{"num_hidden_layers": 10, "hidden_size": 448, "num_attention_heads": 7, "num_key_value_heads": 7, "head_dim": 64, "intermediate_size": 2240, "vocab_size": 2048, "hidden_act": "tanh_gelu", "norm": "layernorm", "norm_place": "pre", "norm_eps": 1e-06, "positions": "learned", "qk_norm": false, "attn_scale": 0.125, "bias": "all", "tie_word_embeddings": true, "parallel_block": false, "init": "normal", "init_std_qkv": 0.033, "init_std_o": 0.033, "init_std_up": 0.033, "init_std_down": 0.0147, "optimizer": "muon_variant", "learning_rate": 0.00915, "lr_mult_o": 2.0, "lr_mult_up": 1.03, "beta1": 0.9, "lr_head": 0.00805, "max_grad_norm": 0.5, "warmup_steps": 200, "schedule": "wsd", "decay_fraction": 0.545, "decay_shape": "linear", "final_lr_fraction": 0.1, "batch_tokens": 65536, "max_seq_len": 1024, "doc_mask": true, "train_tokens": 789800000, "max_steps": 12052, "dataset": "wikipedia_en"}
Each number is 200 + 20 x the weight over the matrix's rms, rounded and kept within 0 to 999. Layers, rows and columns count from 0.

# layer 4 MLP up, 2240x448, rms 0.115, rows 930-984, columns 0-63
225,215,179,196,179,231,203,175,230,188,187,207,219,205,167,204,211,236,177,186,197,219,171,204,234,224,212,224,228,233,178,176,217,184,199,191,181,194,198,205,204,215,158,197,192,226,189,210,147,230,189,235,203,196,253,188,185,173,199,210,178,200,176,178
212,181,217,226,230,207,215,212,184,217,225,203,169,185,184,190,216,201,175,227,220,188,195,183,202,193,213,192,191,171,217,213,169,229,181,212,227,199,214,176,211,211,198,252,198,226,198,181,154,219,182,220,202,216,190,160,158,237,179,222,225,175,176,173
195,209,158,221,214,197,175,213,210,183,179,233,199,219,222,212,147,214,225,209,204,189,198,212,189,188,227,212,199,180,188,187,194,187,205,220,189,212,197,175,210,216,213,163,217,184,170,178,177,186,198,205,239,182,201,198,182,239,215,196,221,201,187,176
203,216,182,221,196,192,241,211,198,186,166,200,198,181,200,178,218,201,186,195,183,202,207,198,197,240,214,225,171,183,209,200,172,217,167,192,179,147,208,207,200,201,199,226,229,203,189,168,209,218,199,212,174,213,192,192,218,191,192,198,170,198,179,220
232,177,205,211,208,233,189,194,214,209,209,226,195,205,188,214,200,171,197,217,165,213,215,185,216,201,205,238,195,184,211,198,182,217,197,237,186,202,191,196,201,220,206,178,202,183,209,186,202,202,216,210,191,199,217,173,162,191,172,207,187,208,173,215
216,288,204,209,203,242,197,174,217,171,203,211,172,194,206,233,207,188,194,208,206,201,187,161,202,199,177,188,207,191,201,207,177,204,199,209,192,195,230,179,213,236,208,170,232,175,183,213,225,217,193,187,203,220,214,209,175,180,201,160,182,184,160,210
223,206,244,159,183,184,239,191,231,215,181,211,175,205,172,189,195,193,213,164,210,239,207,179,207,201,180,210,203,214,192,196,188,186,208,207,212,219,216,211,231,173,213,216,184,199,214,205,241,250,192,239,231,195,206,202,194,193,206,203,209,216,188,166
239,188,231,180,224,185,230,209,189,231,233,201,205,246,170,210,231,227,247,226,209,222,172,189,178,229,196,217,182,153,200,217,204,202,194,236,184,182,224,191,192,219,204,194,198,220,187,178,213,208,191,220,225,198,202,190,200,227,214,205,221,249,210,224
193,230,203,187,211,206,175,201,189,240,233,236,216,199,189,207,210,219,193,184,182,215,167,205,189,189,203,218,194,229,195,195,220,212,234,197,211,179,193,206,206,224,220,232,214,219,223,198,226,234,156,165,228,225,229,186,201,182,193,226,198,207,186,190
212,198,185,200,162,195,212,192,201,215,226,227,239,201,198,184,211,210,226,185,187,153,190,189,202,192,220,216,187,178,161,212,228,199,165,213,214,258,198,163,223,201,181,195,212,233,225,196,197,181,187,195,217,183,190,202,210,179,181,179,225,188,213,200
187,212,213,185,213,199,179,185,215,202,182,195,197,217,206,189,202,163,200,212,217,183,187,157,206,211,188,209,190,163,179,174,177,203,209,220,233,188,219,202,209,238,207,204,203,228,208,209,192,201,215,200,164,223,179,215,203,147,223,178,215,203,204,167
222,235,177,201,206,205,222,199,220,185,182,224,202,201,189,225,196,176,214,222,183,212,192,202,183,199,173,208,156,192,209,187,169,213,232,244,214,176,174,232,184,211,187,226,213,182,158,168,183,154,203,193,216,220,215,220,193,178,212,174,205,206,187,195
190,199,196,172,207,193,213,197,225,209,206,186,195,219,227,219,169,212,199,214,217,162,176,196,178,225,170,227,214,202,173,204,226,199,185,214,209,185,230,173,234,221,206,147,226,215,171,231,213,187,188,195,202,212,206,227,189,182,194,186,167,188,198,209
240,186,200,218,208,212,209,185,184,184,195,194,192,180,228,192,229,189,196,207,206,175,195,219,226,233,208,214,200,176,207,184,201,185,176,239,186,224,218,171,215,194,196,195,185,219,187,215,201,212,186,229,223,194,192,247,181,183,205,195,218,167,180,255
207,168,209,179,210,205,194,185,199,210,196,190,193,181,212,200,173,209,194,208,194,192,212,169,230,183,184,227,189,203,197,202,200,186,189,171,212,182,172,203,188,219,192,224,250,185,201,223,221,186,215,204,195,170,178,215,208,190,202,220,214,221,207,178
217,204,203,175,200,183,189,199,227,169,195,204,178,161,185,206,185,184,216,199,210,206,202,173,199,198,224,181,196,167,189,197,196,202,192,197,199,191,181,205,184,180,221,171,211,189,203,185,174,220,162,212,204,217,242,203,210,212,163,202,171,164,166,205
208,164,196,211,195,196,193,210,215,186,217,230,217,236,207,186,224,196,247,205,201,168,181,212,182,213,180,199,175,187,199,221,183,213,199,216,174,184,181,193,210,232,211,198,221,203,189,197,182,217,181,224,172,199,166,195,213,209,217,197,171,226,204,220
245,222,199,240,194,195,176,183,195,180,226,185,198,207,203,201,209,223,206,245,188,219,197,192,166,219,236,198,213,196,196,236,201,232,201,183,224,174,196,217,185,229,190,213,224,186,197,182,185,210,191,195,178,224,182,227,195,187,185,208,204,197,215,239
202,191,210,189,221,210,187,184,210,216,210,206,198,223,216,180,217,206,205,214,211,191,206,166,192,187,180,202,221,145,195,198,193,210,207,192,191,233,181,219,201,181,200,227,178,188,176,213,209,221,225,194,164,180,212,209,190,193,184,184,187,210,198,197
187,175,200,240,184,239,246,196,183,182,202,218,228,206,187,216,195,214,188,196,208,174,232,177,150,192,227,240,171,182,200,214,193,229,150,215,196,216,180,199,233,215,152,218,219,204,191,233,172,213,207,205,203,202,201,192,202,215,166,154,172,224,168,226
167,226,206,219,208,191,161,205,199,179,219,185,198,227,216,197,187,222,185,191,174,200,190,188,196,218,246,188,217,179,216,201,217,213,189,219,191,180,184,206,187,201,196,152,158,190,198,201,191,183,204,215,198,240,216,200,209,215,217,175,218,180,215,210
237,212,190,206,171,201,225,255,208,198,157,218,190,187,185,216,202,161,208,204,249,204,172,191,221,186,191,195,181,191,211,197,199,187,214,227,171,207,182,191,211,206,191,200,206,200,169,193,201,210,179,185,177,245,182,227,213,187,206,201,212,219,241,196
202,208,213,194,190,235,160,186,194,227,170,174,195,222,189,225,181,201,172,169,173,220,234,213,184,194,200,185,238,210,192,190,242,221,194,161,205,179,171,206,198,226,168,219,178,226,213,214,200,195,186,188,243,198,256,222,202,213,206,201,155,199,174,186
183,172,222,201,190,201,169,181,213,244,186,172,220,217,235,235,174,216,234,171,160,208,172,181,193,199,206,188,206,208,150,193,199,226,195,197,205,182,193,222,228,187,210,227,170,201,172,233,180,212,216,237,245,219,181,199,187,202,199,204,169,199,159,230
193,234,225,185,220,206,184,160,201,177,189,199,184,240,151,173,185,205,191,212,218,207,189,172,190,199,223,191,218,206,193,213,231,192,200,240,191,188,210,172,193,194,212,185,224,192,210,207,193,217,197,185,229,207,216,174,201,191,171,194,196,204,204,182
173,208,188,197,227,183,204,220,195,229,174,182,205,191,206,241,186,215,219,223,208,196,181,176,221,228,186,215,180,206,204,165,202,205,202,215,206,191,191,204,203,212,193,202,189,213,201,210,210,192,194,206,187,214,199,204,219,195,218,179,181,218,207,204
199,202,179,187,177,204,216,207,222,219,193,236,194,212,226,192,189,172,215,200,188,206,187,212,213,205,271,199,226,217,186,218,210,157,192,197,253,222,184,166,159,169,212,180,212,199,195,224,167,189,204,184,232,155,154,190,205,194,196,197,196,196,215,149
209,179,202,204,176,213,183,178,200,228,164,185,218,203,185,215,179,215,197,216,182,183,171,182,203,194,163,198,186,230,229,204,208,212,192,205,159,192,164,197,209,191,205,202,202,173,207,191,196,187,181,183,222,224,196,221,189,202,218,212,214,181,175,183
221,237,213,203,189,243,225,218,213,195,206,212,215,208,202,185,211,211,206,171,186,198,218,202,218,182,214,175,173,195,204,228,221,185,177,194,199,200,181,151,224,233,240,197,231,201,214,210,183,213,202,226,173,187,192,204,185,203,197,192,198,207,194,192
158,172,203,177,203,231,183,203,201,210,231,197,196,202,171,207,199,174,185,195,180,184,201,230,186,229,231,185,211,183,203,190,187,230,219,158,225,204,182,223,233,188,212,161,196,198,193,184,222,200,212,208,217,231,206,212,179,202,205,172,168,195,201,248
214,206,182,209,184,219,211,219,207,185,203,225,166,206,177,145,186,192,239,187,171,210,226,198,195,193,196,229,184,201,170,173,203,153,172,207,206,193,201,238,206,249,229,180,194,188,201,176,176,214,202,209,229,224,194,180,201,200,214,183,215,224,171,185
191,172,202,171,227,194,210,190,216,168,188,194,181,205,176,195,202,177,188,212,198,209,181,205,196,149,194,195,232,232,153,200,198,188,195,181,187,213,200,198,176,176,196,192,206,201,222,181,177,177,193,201,167,168,186,246,214,199,203,177,206,198,191,177
200,195,179,212,232,211,210,192,212,215,178,197,231,207,216,192,185,157,234,206,198,207,196,209,186,209,195,246,230,187,188,197,196,211,184,205,200,195,168,200,204,220,170,215,236,215,192,162,190,216,188,208,167,208,213,234,209,197,183,212,228,191,187,240
211,194,170,183,195,215,206,184,204,210,229,183,190,189,180,169,214,184,217,199,190,194,213,212,232,206,221,207,221,194,211,204,213,178,194,188,192,228,219,201,202,167,229,199,185,160,208,161,205,213,194,216,205,208,217,207,210,211,193,156,196,198,202,227
184,217,195,238,188,203,205,222,177,219,228,220,190,209,207,199,183,203,193,172,225,216,194,186,219,225,230,216,207,202,218,221,189,192,207,164,199,210,227,208,187,194,162,240,174,185,202,176,213,168,189,189,176,193,199,249,170,222,182,193,196,197,216,168
161,191,203,182,175,179,181,222,178,196,173,177,219,204,201,179,225,205,200,219,210,190,228,186,234,193,224,210,213,187,189,217,185,173,150,201,187,195,206,211,206,180,186,208,215,182,203,221,208,219,182,192,225,201,172,187,220,205,222,180,183,188,185,173
218,229,212,210,176,154,232,189,200,188,175,188,228,219,196,166,182,190,217,164,213,205,193,189,198,231,224,203,164,196,154,251,174,203,199,219,212,186,199,207,195,217,184,230,212,236,203,182,218,229,214,189,191,223,203,189,222,183,220,208,213,206,228,211
188,217,227,222,204,227,186,201,231,222,191,189,207,210,204,171,194,189,205,200,226,221,195,204,218,182,197,233,206,235,204,188,211,211,180,204,193,198,194,241,201,176,201,212,247,214,203,170,190,199,195,167,245,216,180,190,196,189,174,219,230,212,213,199
165,200,181,215,231,230,207,193,224,210,170,185,190,199,173,236,247,191,201,232,236,209,257,168,210,202,226,174,213,205,158,226,227,194,210,187,217,178,201,209,194,178,217,181,195,219,228,183,199,164,199,207,227,219,184,195,207,190,172,205,220,185,198,194
175,200,198,158,197,212,222,184,184,189,189,169,217,220,228,171,195,202,227,192,188,152,172,212,178,147,216,185,160,202,180,230,211,225,198,248,200,184,176,222,210,220,214,212,203,196,202,200,263,166,170,205,233,198,191,192,200,187,187,250,206,225,229,178
173,215,184,179,181,220,211,154,240,232,200,174,238,194,223,171,209,178,224,222,207,202,174,207,199,187,210,214,239,209,155,221,177,196,198,210,205,206,240,225,201,202,216,196,175,176,204,206,209,194,194,190,209,198,214,246,219,232,229,181,177,201,171,212
218,163,194,174,180,198,227,187,213,188,178,178,174,188,204,192,168,183,196,191,197,240,176,215,182,193,200,187,210,194,225,194,168,227,214,200,150,219,237,199,175,181,243,191,218,206,193,255,242,173,209,196,179,200,259,174,184,200,201,224,215,198,203,209
193,206,188,192,195,220,162,175,237,212,163,189,216,209,185,174,167,186,209,219,192,210,197,196,197,217,213,186,196,222,210,227,178,226,224,170,164,174,196,195,211,189,261,170,177,215,208,176,227,247,210,163,220,198,174,228,174,151,199,201,206,182,203,182
222,204,217,253,165,201,165,191,209,171,173,201,254,167,186,191,221,218,193,198,168,200,173,217,189,184,213,190,171,184,212,222,188,237,182,205,182,216,194,215,218,230,204,231,185,171,174,210,193,194,188,205,188,174,209,201,230,214,214,214,221,200,234,210
183,198,194,211,182,176,209,182,224,215,184,201,194,191,185,206,185,191,203,204,231,185,220,181,203,218,209,196,194,166,167,172,236,203,209,219,176,212,239,201,247,213,194,184,220,207,204,205,234,212,200,216,201,241,169,174,207,204,204,195,193,161,181,192
184,219,229,152,205,185,197,188,186,172,201,208,184,188,220,187,202,183,230,203,170,195,177,187,225,231,219,167,191,205,199,206,217,204,179,197,210,227,196,219,203,189,254,201,208,193,216,226,175,210,195,186,211,219,203,202,185,229,156,244,191,259,154,188
202,177,192,209,199,227,225,173,197,201,158,200,212,178,218,206,191,217,192,171,259,177,170,211,179,174,193,213,203,204,170,213,230,219,174,226,171,192,208,167,214,225,217,200,177,200,203,242,209,222,178,168,186,209,200,178,183,230,167,188,206,214,196,196
203,208,202,191,229,201,226,164,203,211,226,204,193,218,201,190,183,149,195,191,235,207,224,223,172,196,218,197,223,191,161,198,201,209,194,203,222,200,186,174,222,203,196,184,203,220,212,199,191,162,211,209,182,188,209,167,194,159,209,197,229,218,208,209
251,189,211,167,185,169,248,197,209,183,209,204,198,200,204,202,208,197,176,160,188,217,180,217,177,178,204,211,183,201,214,178,229,198,199,199,184,210,235,222,185,216,215,208,229,233,178,164,227,217,190,197,199,220,194,198,196,219,187,201,192,211,195,185
201,219,200,186,208,196,214,197,233,210,177,205,213,211,157,214,192,168,220,195,190,188,173,182,199,209,190,224,188,170,178,192,181,223,198,209,213,186,194,238,224,198,196,176,168,224,231,191,195,198,151,205,211,214,208,198,197,229,206,220,178,196,178,200
220,226,178,182,210,214,191,146,195,194,188,173,195,205,195,215,178,188,176,212,218,224,176,148,173,217,204,190,207,204,240,208,183,199,160,217,228,165,204,196,200,190,189,229,155,165,147,215,232,186,218,190,203,226,223,193,208,201,177,174,213,173,175,190
250,216,219,186,201,221,199,215,186,172,171,205,198,199,221,186,190,175,214,213,198,194,184,201,183,190,190,231,206,217,193,218,185,142,207,199,213,197,202,181,191,166,184,178,202,187,206,184,194,189,193,236,208,193,181,188,216,198,210,205,231,217,223,210
233,218,243,194,200,195,173,176,186,239,210,217,172,238,172,218,180,184,206,210,161,205,204,188,219,222,208,192,245,216,185,199,215,203,229,202,184,180,198,234,187,244,240,184,233,185,191,217,180,181,225,214,204,231,189,196,211,177,181,222,172,173,208,202
175,189,193,221,216,195,191,191,195,218,204,211,182,203,191,195,197,202,211,224,208,205,192,206,212,201,224,228,228,216,186,181,202,181,209,244,238,226,176,226,212,198,198,222,198,215,186,208,206,202,195,218,222,187,198,194,195,158,211,219,185,197,203,222
207,186,190,217,171,186,208,201,195,185,195,228,187,215,236,165,179,178,234,184,180,147,195,220,205,200,206,194,211,181,214,178,179,219,191,190,232,172,197,192,212,209,194,203,203,224,211,232,219,241,222,178,206,195,238,211,231,189,196,228,209,183,211,224
# layer 4 MLP down (transposed), 2240x448, rms 0.0259, rows 930-983, columns 0-63
164,191,200,237,186,190,199,208,201,165,207,182,196,214,181,199,221,172,213,210,164,224,198,198,169,187,218,206,200,201,192,219,217,210,189,229,229,203,215,213,218,156,193,170,173,201,220,199,195,214,213,198,200,211,193,211,222,195,192,189,174,221,223,186
199,201,174,193,175,206,180,224,194,204,213,210,235,184,214,189,191,185,210,201,209,206,215,197,204,207,186,169,214,210,198,202,225,183,222,198,185,179,225,222,209,150,219,213,205,192,188,219,205,170,190,198,255,161,185,196,223,220,214,175,196,195,206,203
199,210,183,170,196,164,195,213,200,171,230,190,217,195,165,217,239,196,179,220,192,206,197,206,190,187,185,197,187,190,202,205,198,201,238,166,236,200,198,215,191,225,202,208,201,197,164,202,203,181,193,180,213,265,198,199,231,197,220,215,249,211,223,171
207,206,199,201,204,196,163,166,210,197,215,175,207,238,186,207,198,182,193,215,206,217,170,188,243,172,191,185,199,191,175,238,194,209,205,212,219,214,193,204,198,253,207,201,200,191,235,202,207,182,186,213,217,191,170,202,201,204,207,231,211,195,223,217
229,180,207,205,193,213,197,186,201,196,161,169,199,191,219,209,167,224,222,204,203,215,179,214,176,197,206,183,219,210,197,204,215,198,211,151,200,203,178,203,174,199,204,205,198,202,192,186,201,206,228,181,226,191,188,225,223,225,247,176,196,182,240,188
221,230,170,189,188,225,230,174,207,188,191,177,187,189,225,186,183,205,173,180,160,202,169,230,217,167,208,182,189,231,163,236,216,190,236,170,208,195,195,186,204,213,169,200,195,173,199,194,190,213,189,205,216,166,209,193,203,206,166,171,202,215,195,176
206,219,194,201,175,218,188,189,217,211,205,227,181,164,245,217,191,162,203,209,148,189,227,194,179,149,179,175,235,181,228,209,187,155,199,200,187,185,186,198,194,222,193,179,198,204,173,196,200,203,182,218,207,186,229,182,244,177,230,216,185,247,169,184
181,191,176,206,188,182,217,198,179,161,214,215,193,175,186,165,205,207,184,197,191,167,206,188,196,193,201,198,226,222,217,208,209,195,177,179,216,210,214,216,207,212,199,189,193,166,184,201,200,197,183,178,176,210,168,199,179,201,237,217,198,196,216,214
175,182,182,211,209,185,201,190,213,193,176,192,199,181,222,219,210,201,200,236,205,174,227,214,184,188,219,207,232,188,146,185,191,216,252,176,197,195,202,193,195,207,209,195,180,198,224,203,198,187,204,220,214,221,194,191,232,220,211,212,191,178,172,209
198,179,199,211,222,193,216,163,216,170,160,184,192,221,215,206,244,160,208,188,183,226,217,229,206,209,223,196,198,179,179,151,176,208,186,185,202,186,215,240,206,190,184,233,202,208,209,226,202,217,182,193,208,194,203,214,204,222,227,213,216,203,199,167
228,187,208,184,196,205,216,197,186,205,193,200,220,216,176,186,217,221,177,160,201,235,192,200,235,186,217,230,201,182,199,190,221,162,202,193,162,221,245,188,194,180,213,189,167,222,182,193,180,165,206,199,202,218,198,190,218,211,178,226,176,173,200,214
209,166,220,182,215,181,205,188,201,180,246,203,183,188,196,198,184,189,189,193,204,221,203,191,208,173,175,208,253,211,174,204,209,181,207,196,230,206,217,193,233,167,189,175,222,208,195,211,243,222,214,213,179,177,178,182,212,196,209,205,185,176,213,181
203,185,173,185,203,174,229,207,180,181,183,193,225,226,211,226,233,193,227,209,196,187,193,204,229,205,193,200,189,172,196,187,199,174,224,226,206,189,199,192,195,195,196,242,162,213,207,198,218,210,226,198,162,209,167,187,203,224,163,247,214,201,197,191
154,201,205,201,190,258,193,188,232,209,198,179,213,219,224,181,194,203,195,215,219,200,223,209,187,199,191,227,179,171,186,185,169,205,222,225,243,190,185,199,164,183,195,198,183,195,199,185,206,204,200,201,204,228,163,189,183,223,179,204,191,197,233,211
215,192,187,202,212,200,218,205,198,201,195,214,225,209,182,218,206,197,216,218,209,176,201,226,213,198,195,188,248,191,192,179,196,224,200,183,168,177,208,213,206,212,172,215,180,180,207,196,165,187,198,201,231,244,203,211,187,189,193,199,191,218,171,218
192,178,193,217,174,215,228,206,175,240,223,198,165,220,213,182,204,212,192,185,195,203,188,201,183,214,172,213,191,230,202,212,168,198,203,187,188,181,191,194,198,227,185,201,188,212,210,204,234,182,226,198,200,202,192,224,187,200,209,221,197,207,182,209
184,217,176,187,198,242,228,168,214,205,199,206,185,174,199,203,204,185,239,184,171,194,246,180,197,178,188,213,178,188,222,191,212,162,178,195,183,207,209,257,228,229,188,216,211,208,224,188,222,193,189,186,189,173,245,188,147,188,186,182,213,179,197,175
198,212,232,207,157,198,176,209,213,156,192,192,180,190,210,168,169,227,228,181,200,187,178,198,235,210,195,160,213,188,203,178,212,206,190,182,202,197,234,221,185,193,184,194,242,236,189,212,203,189,196,166,216,258,187,236,211,169,198,218,177,213,246,243
201,221,201,215,246,178,215,236,173,197,216,209,215,207,208,176,196,219,215,189,169,192,205,203,200,227,218,210,209,221,235,188,186,196,172,175,188,168,226,200,208,207,186,217,227,207,204,186,190,230,172,218,213,224,204,191,199,196,197,237,224,206,200,159
199,188,181,199,227,165,178,196,197,210,207,181,200,183,171,178,191,192,167,174,196,201,228,223,248,164,228,206,219,212,199,210,180,207,213,174,201,206,219,195,188,185,204,239,197,197,206,232,184,199,236,210,179,182,170,184,194,182,235,207,256,230,244,175
184,249,203,250,211,206,210,207,206,219,224,163,202,214,199,214,198,165,208,195,198,200,215,180,185,219,191,192,195,213,149,206,220,219,179,200,223,186,247,233,181,233,159,182,222,195,200,201,183,201,222,217,200,216,218,201,191,200,152,200,166,188,194,194
198,218,181,222,194,207,187,206,180,235,229,161,200,207,190,206,226,229,195,168,208,187,219,219,220,225,193,205,208,210,203,200,147,221,176,187,233,232,219,199,194,209,189,180,200,220,208,214,213,187,202,208,209,192,174,209,163,182,207,192,202,170,226,227
176,208,173,193,187,184,227,212,189,237,188,226,216,201,223,218,213,234,202,190,181,189,169,242,204,213,216,172,213,191,221,218,209,221,243,221,209,190,202,170,191,198,208,196,194,175,145,210,166,196,233,200,192,198,185,226,183,146,226,187,198,190,201,211
232,238,233,223,207,191,222,189,207,183,199,174,163,195,195,193,238,208,198,204,204,222,171,192,159,206,173,196,206,213,207,204,222,187,165,233,203,163,192,200,224,186,183,205,210,213,194,211,183,230,186,159,198,190,208,214,224,202,184,208,193,200,203,186
198,193,161,225,192,195,236,244,204,212,165,208,203,214,227,204,217,197,181,213,202,213,199,199,164,207,209,181,189,201,215,182,182,185,190,173,209,207,166,194,196,165,198,179,212,198,168,220,199,205,184,182,216,183,187,205,202,236,208,197,218,197,201,251
195,220,203,172,186,211,190,202,217,189,204,198,185,223,158,189,207,190,191,205,189,227,196,174,190,181,220,193,217,205,188,207,202,179,206,182,219,220,187,179,194,232,178,183,191,216,224,202,200,222,210,161,208,192,215,177,210,198,194,201,202,240,211,180
165,191,204,232,210,187,223,214,226,222,204,204,210,208,182,209,201,223,159,202,198,171,181,169,223,201,178,205,193,191,194,190,222,222,209,212,209,191,202,221,208,211,193,194,224,208,171,232,210,170,205,216,216,239,202,203,180,205,241,178,225,204,221,222
188,191,179,166,231,174,229,224,190,199,188,226,181,204,164,227,223,220,165,167,235,136,218,182,200,198,225,192,235,192,150,194,233,233,204,197,241,214,194,192,201,190,188,237,188,196,183,181,185,212,227,141,204,170,202,200,201,213,217,189,191,204,159,166
217,236,187,202,184,206,210,190,185,218,230,218,156,188,223,203,201,189,191,201,183,201,200,226,212,239,203,175,210,193,185,168,190,211,186,184,221,196,238,196,193,181,167,175,217,196,187,177,191,230,190,165,219,216,190,221,192,179,221,202,223,219,186,178
184,214,210,196,176,197,211,230,256,197,226,201,197,183,199,211,200,174,175,165,191,174,214,193,194,233,195,204,196,208,179,201,233,221,206,195,206,200,220,207,183,196,219,205,189,239,164,231,250,230,209,203,187,200,186,219,200,226,215,191,210,198,212,176
212,238,182,208,176,194,189,202,207,216,234,188,196,189,212,209,191,185,216,200,205,208,177,190,183,174,163,191,201,225,212,233,215,195,189,207,181,216,205,182,203,227,216,184,183,237,208,212,187,171,170,222,225,205,187,186,184,188,239,192,216,220,215,199
204,194,202,222,203,176,230,202,216,228,207,197,196,194,203,195,184,193,214,198,231,193,227,190,184,211,195,183,191,222,176,217,183,221,176,182,204,212,175,198,188,198,201,211,227,181,184,168,146,187,191,200,214,204,239,208,187,178,170,224,201,191,221,193
208,234,211,183,221,178,200,190,193,223,221,200,221,192,204,186,202,215,192,181,211,173,186,199,197,171,185,191,206,168,209,213,192,217,205,207,197,174,203,191,163,195,167,157,213,163,180,186,204,239,197,195,186,200,180,214,211,223,221,209,200,182,212,155
193,197,179,168,192,204,225,219,207,221,232,210,187,208,208,198,197,184,187,217,157,200,196,184,158,178,210,205,179,212,221,180,180,191,188,216,228,226,159,232,208,188,178,170,186,235,200,197,225,212,207,218,207,186,181,235,233,200,218,219,221,190,258,184
198,177,209,187,189,185,199,190,219,200,178,208,174,169,213,202,237,176,213,219,161,166,208,200,191,207,211,200,195,201,174,198,209,204,231,188,208,188,198,188,234,197,217,183,201,182,210,213,205,226,207,196,192,200,207,169,189,185,199,215,216,214,184,191
220,236,215,193,216,192,207,183,191,202,211,194,160,208,213,214,181,171,180,187,209,224,255,216,187,219,176,201,184,207,192,187,238,186,258,190,253,199,185,179,193,223,173,199,217,205,214,177,217,204,175,208,157,170,213,202,184,210,219,191,221,211,212,187
188,199,245,178,177,202,217,212,158,193,205,198,220,225,222,183,189,200,186,221,212,197,195,218,231,221,227,188,220,209,212,197,216,202,202,209,174,216,214,178,169,197,153,178,192,193,169,215,200,214,192,229,202,186,234,194,219,209,190,209,201,223,163,182
205,203,175,212,167,190,186,202,182,244,181,229,194,180,221,213,163,197,209,201,187,229,200,213,184,205,190,184,211,190,186,207,214,215,162,172,198,204,211,193,188,199,223,191,215,225,195,202,219,188,181,206,196,187,194,216,199,199,185,186,181,199,178,161
188,209,188,181,194,208,197,183,178,187,201,194,229,204,215,152,173,208,201,182,214,210,199,200,179,225,197,219,163,181,234,217,198,200,195,166,224,175,196,204,192,230,231,205,202,192,179,183,192,198,203,199,178,177,206,196,202,173,184,205,193,191,208,214
223,202,190,210,208,173,158,233,205,227,193,217,221,201,198,222,167,234,201,152,185,222,205,220,201,183,175,209,163,191,208,171,212,207,217,203,204,195,208,201,237,182,185,194,183,186,187,177,177,213,224,210,208,208,174,188,178,181,194,174,227,224,198,221
257,170,189,243,225,211,230,207,186,222,232,204,222,196,203,177,186,212,221,203,160,199,203,196,214,187,224,194,226,212,222,201,214,176,179,191,213,206,209,179,210,195,178,190,224,202,179,192,176,227,209,198,206,177,197,193,246,155,205,198,206,193,241,158
203,183,188,236,178,168,201,173,201,184,200,136,191,199,216,244,228,209,202,172,188,238,211,224,182,215,222,235,212,202,212,216,173,206,227,167,242,195,213,212,200,199,188,161,208,184,182,168,177,187,197,238,178,178,193,192,205,193,163,179,212,211,211,181
187,171,202,215,197,213,193,216,213,194,216,175,168,186,190,194,214,192,217,209,226,210,187,210,195,231,212,201,206,186,207,182,220,198,188,204,208,209,198,218,224,203,170,210,199,214,195,227,188,216,225,212,158,184,214,187,239,222,214,181,233,197,177,228
172,195,166,196,205,206,228,204,190,228,167,206,191,181,221,191,182,214,184,171,211,224,222,221,199,216,205,200,203,180,208,213,204,196,247,211,203,194,201,201,214,179,186,189,217,200,213,243,211,193,174,226,200,211,210,211,183,208,181,192,194,181,161,231
221,210,235,199,202,180,217,167,184,184,176,175,198,205,193,224,220,274,196,196,190,174,196,210,181,209,218,242,197,182,211,238,207,207,180,205,223,206,187,223,202,224,197,192,223,198,190,174,180,197,215,178,185,212,231,161,189,226,213,168,186,213,195,198
222,234,142,200,188,225,182,164,212,212,210,188,178,206,175,242,214,211,195,210,202,223,258,186,203,164,185,170,222,181,190,221,208,180,205,205,185,167,206,234,216,236,196,157,191,228,203,199,242,194,213,198,209,209,159,199,198,191,199,183,172,188,214,184
192,146,205,167,196,192,182,225,188,169,226,233,202,226,193,173,227,218,189,167,201,204,213,204,213,151,201,226,174,182,182,235,153,191,206,212,206,168,199,220,175,210,185,226,193,173,216,222,228,199,184,227,168,186,179,214,215,223,210,228,220,198,195,188
198,204,230,186,206,199,170,187,206,183,232,205,213,208,200,179,185,205,222,194,175,219,240,204,171,176,194,207,213,225,175,176,220,200,191,215,213,210,200,235,251,167,199,216,211,211,213,228,197,189,220,221,226,199,175,172,185,180,213,211,191,179,197,166
195,218,236,165,182,190,177,212,190,221,171,230,169,195,192,210,180,220,218,197,162,189,172,223,218,211,206,212,225,182,192,200,226,187,207,211,153,209,169,204,212,207,178,183,179,191,190,199,178,221,205,207,178,196,186,206,210,219,255,194,233,172,233,198
173,198,203,193,194,212,189,232,199,204,213,183,227,184,194,223,183,191,157,204,202,177,201,204,233,182,186,217,208,182,211,172,232,201,170,180,192,181,220,204,186,157,207,211,217,207,192,210,244,203,215,195,160,212,181,208,188,175,221,180,204,223,241,214
214,221,197,172,194,199,189,198,153,203,219,229,143,252,178,192,203,211,176,184,181,205,240,192,173,193,198,227,205,225,199,147,175,187,194,203,173,224,198,214,195,185,220,192,209,191,202,181,185,208,197,230,202,202,223,227,172,186,231,198,175,224,208,207
202,185,175,183,175,211,204,181,182,223,179,171,221,201,195,173,221,223,251,180,227,180,179,186,215,214,192,189,201,227,251,182,209,249,214,198,204,162,164,189,190,204,200,187,182,223,198,204,192,222,246,227,228,198,193,173,151,207,235,223,167,195,204,226
166,178,163,207,204,172,227,198,203,214,213,225,208,187,241,203,200,195,195,200,219,223,192,211,169,223,171,204,200,192,209,212,216,189,182,226,200,169,196,192,212,187,219,189,160,207,193,190,219,196,208,228,213,196,217,209,198,180,210,227,206,217,195,192
198,169,194,170,182,197,169,209,195,213,213,206,201,242,236,192,170,219,202,167,232,205,224,186,180,177,181,202,187,187,188,199,186,195,201,208,194,170,205,190,206,233,212,213,194,195,205,191,226,200,183,216,200,181,220,227,218,194,177,141,209,204,202,173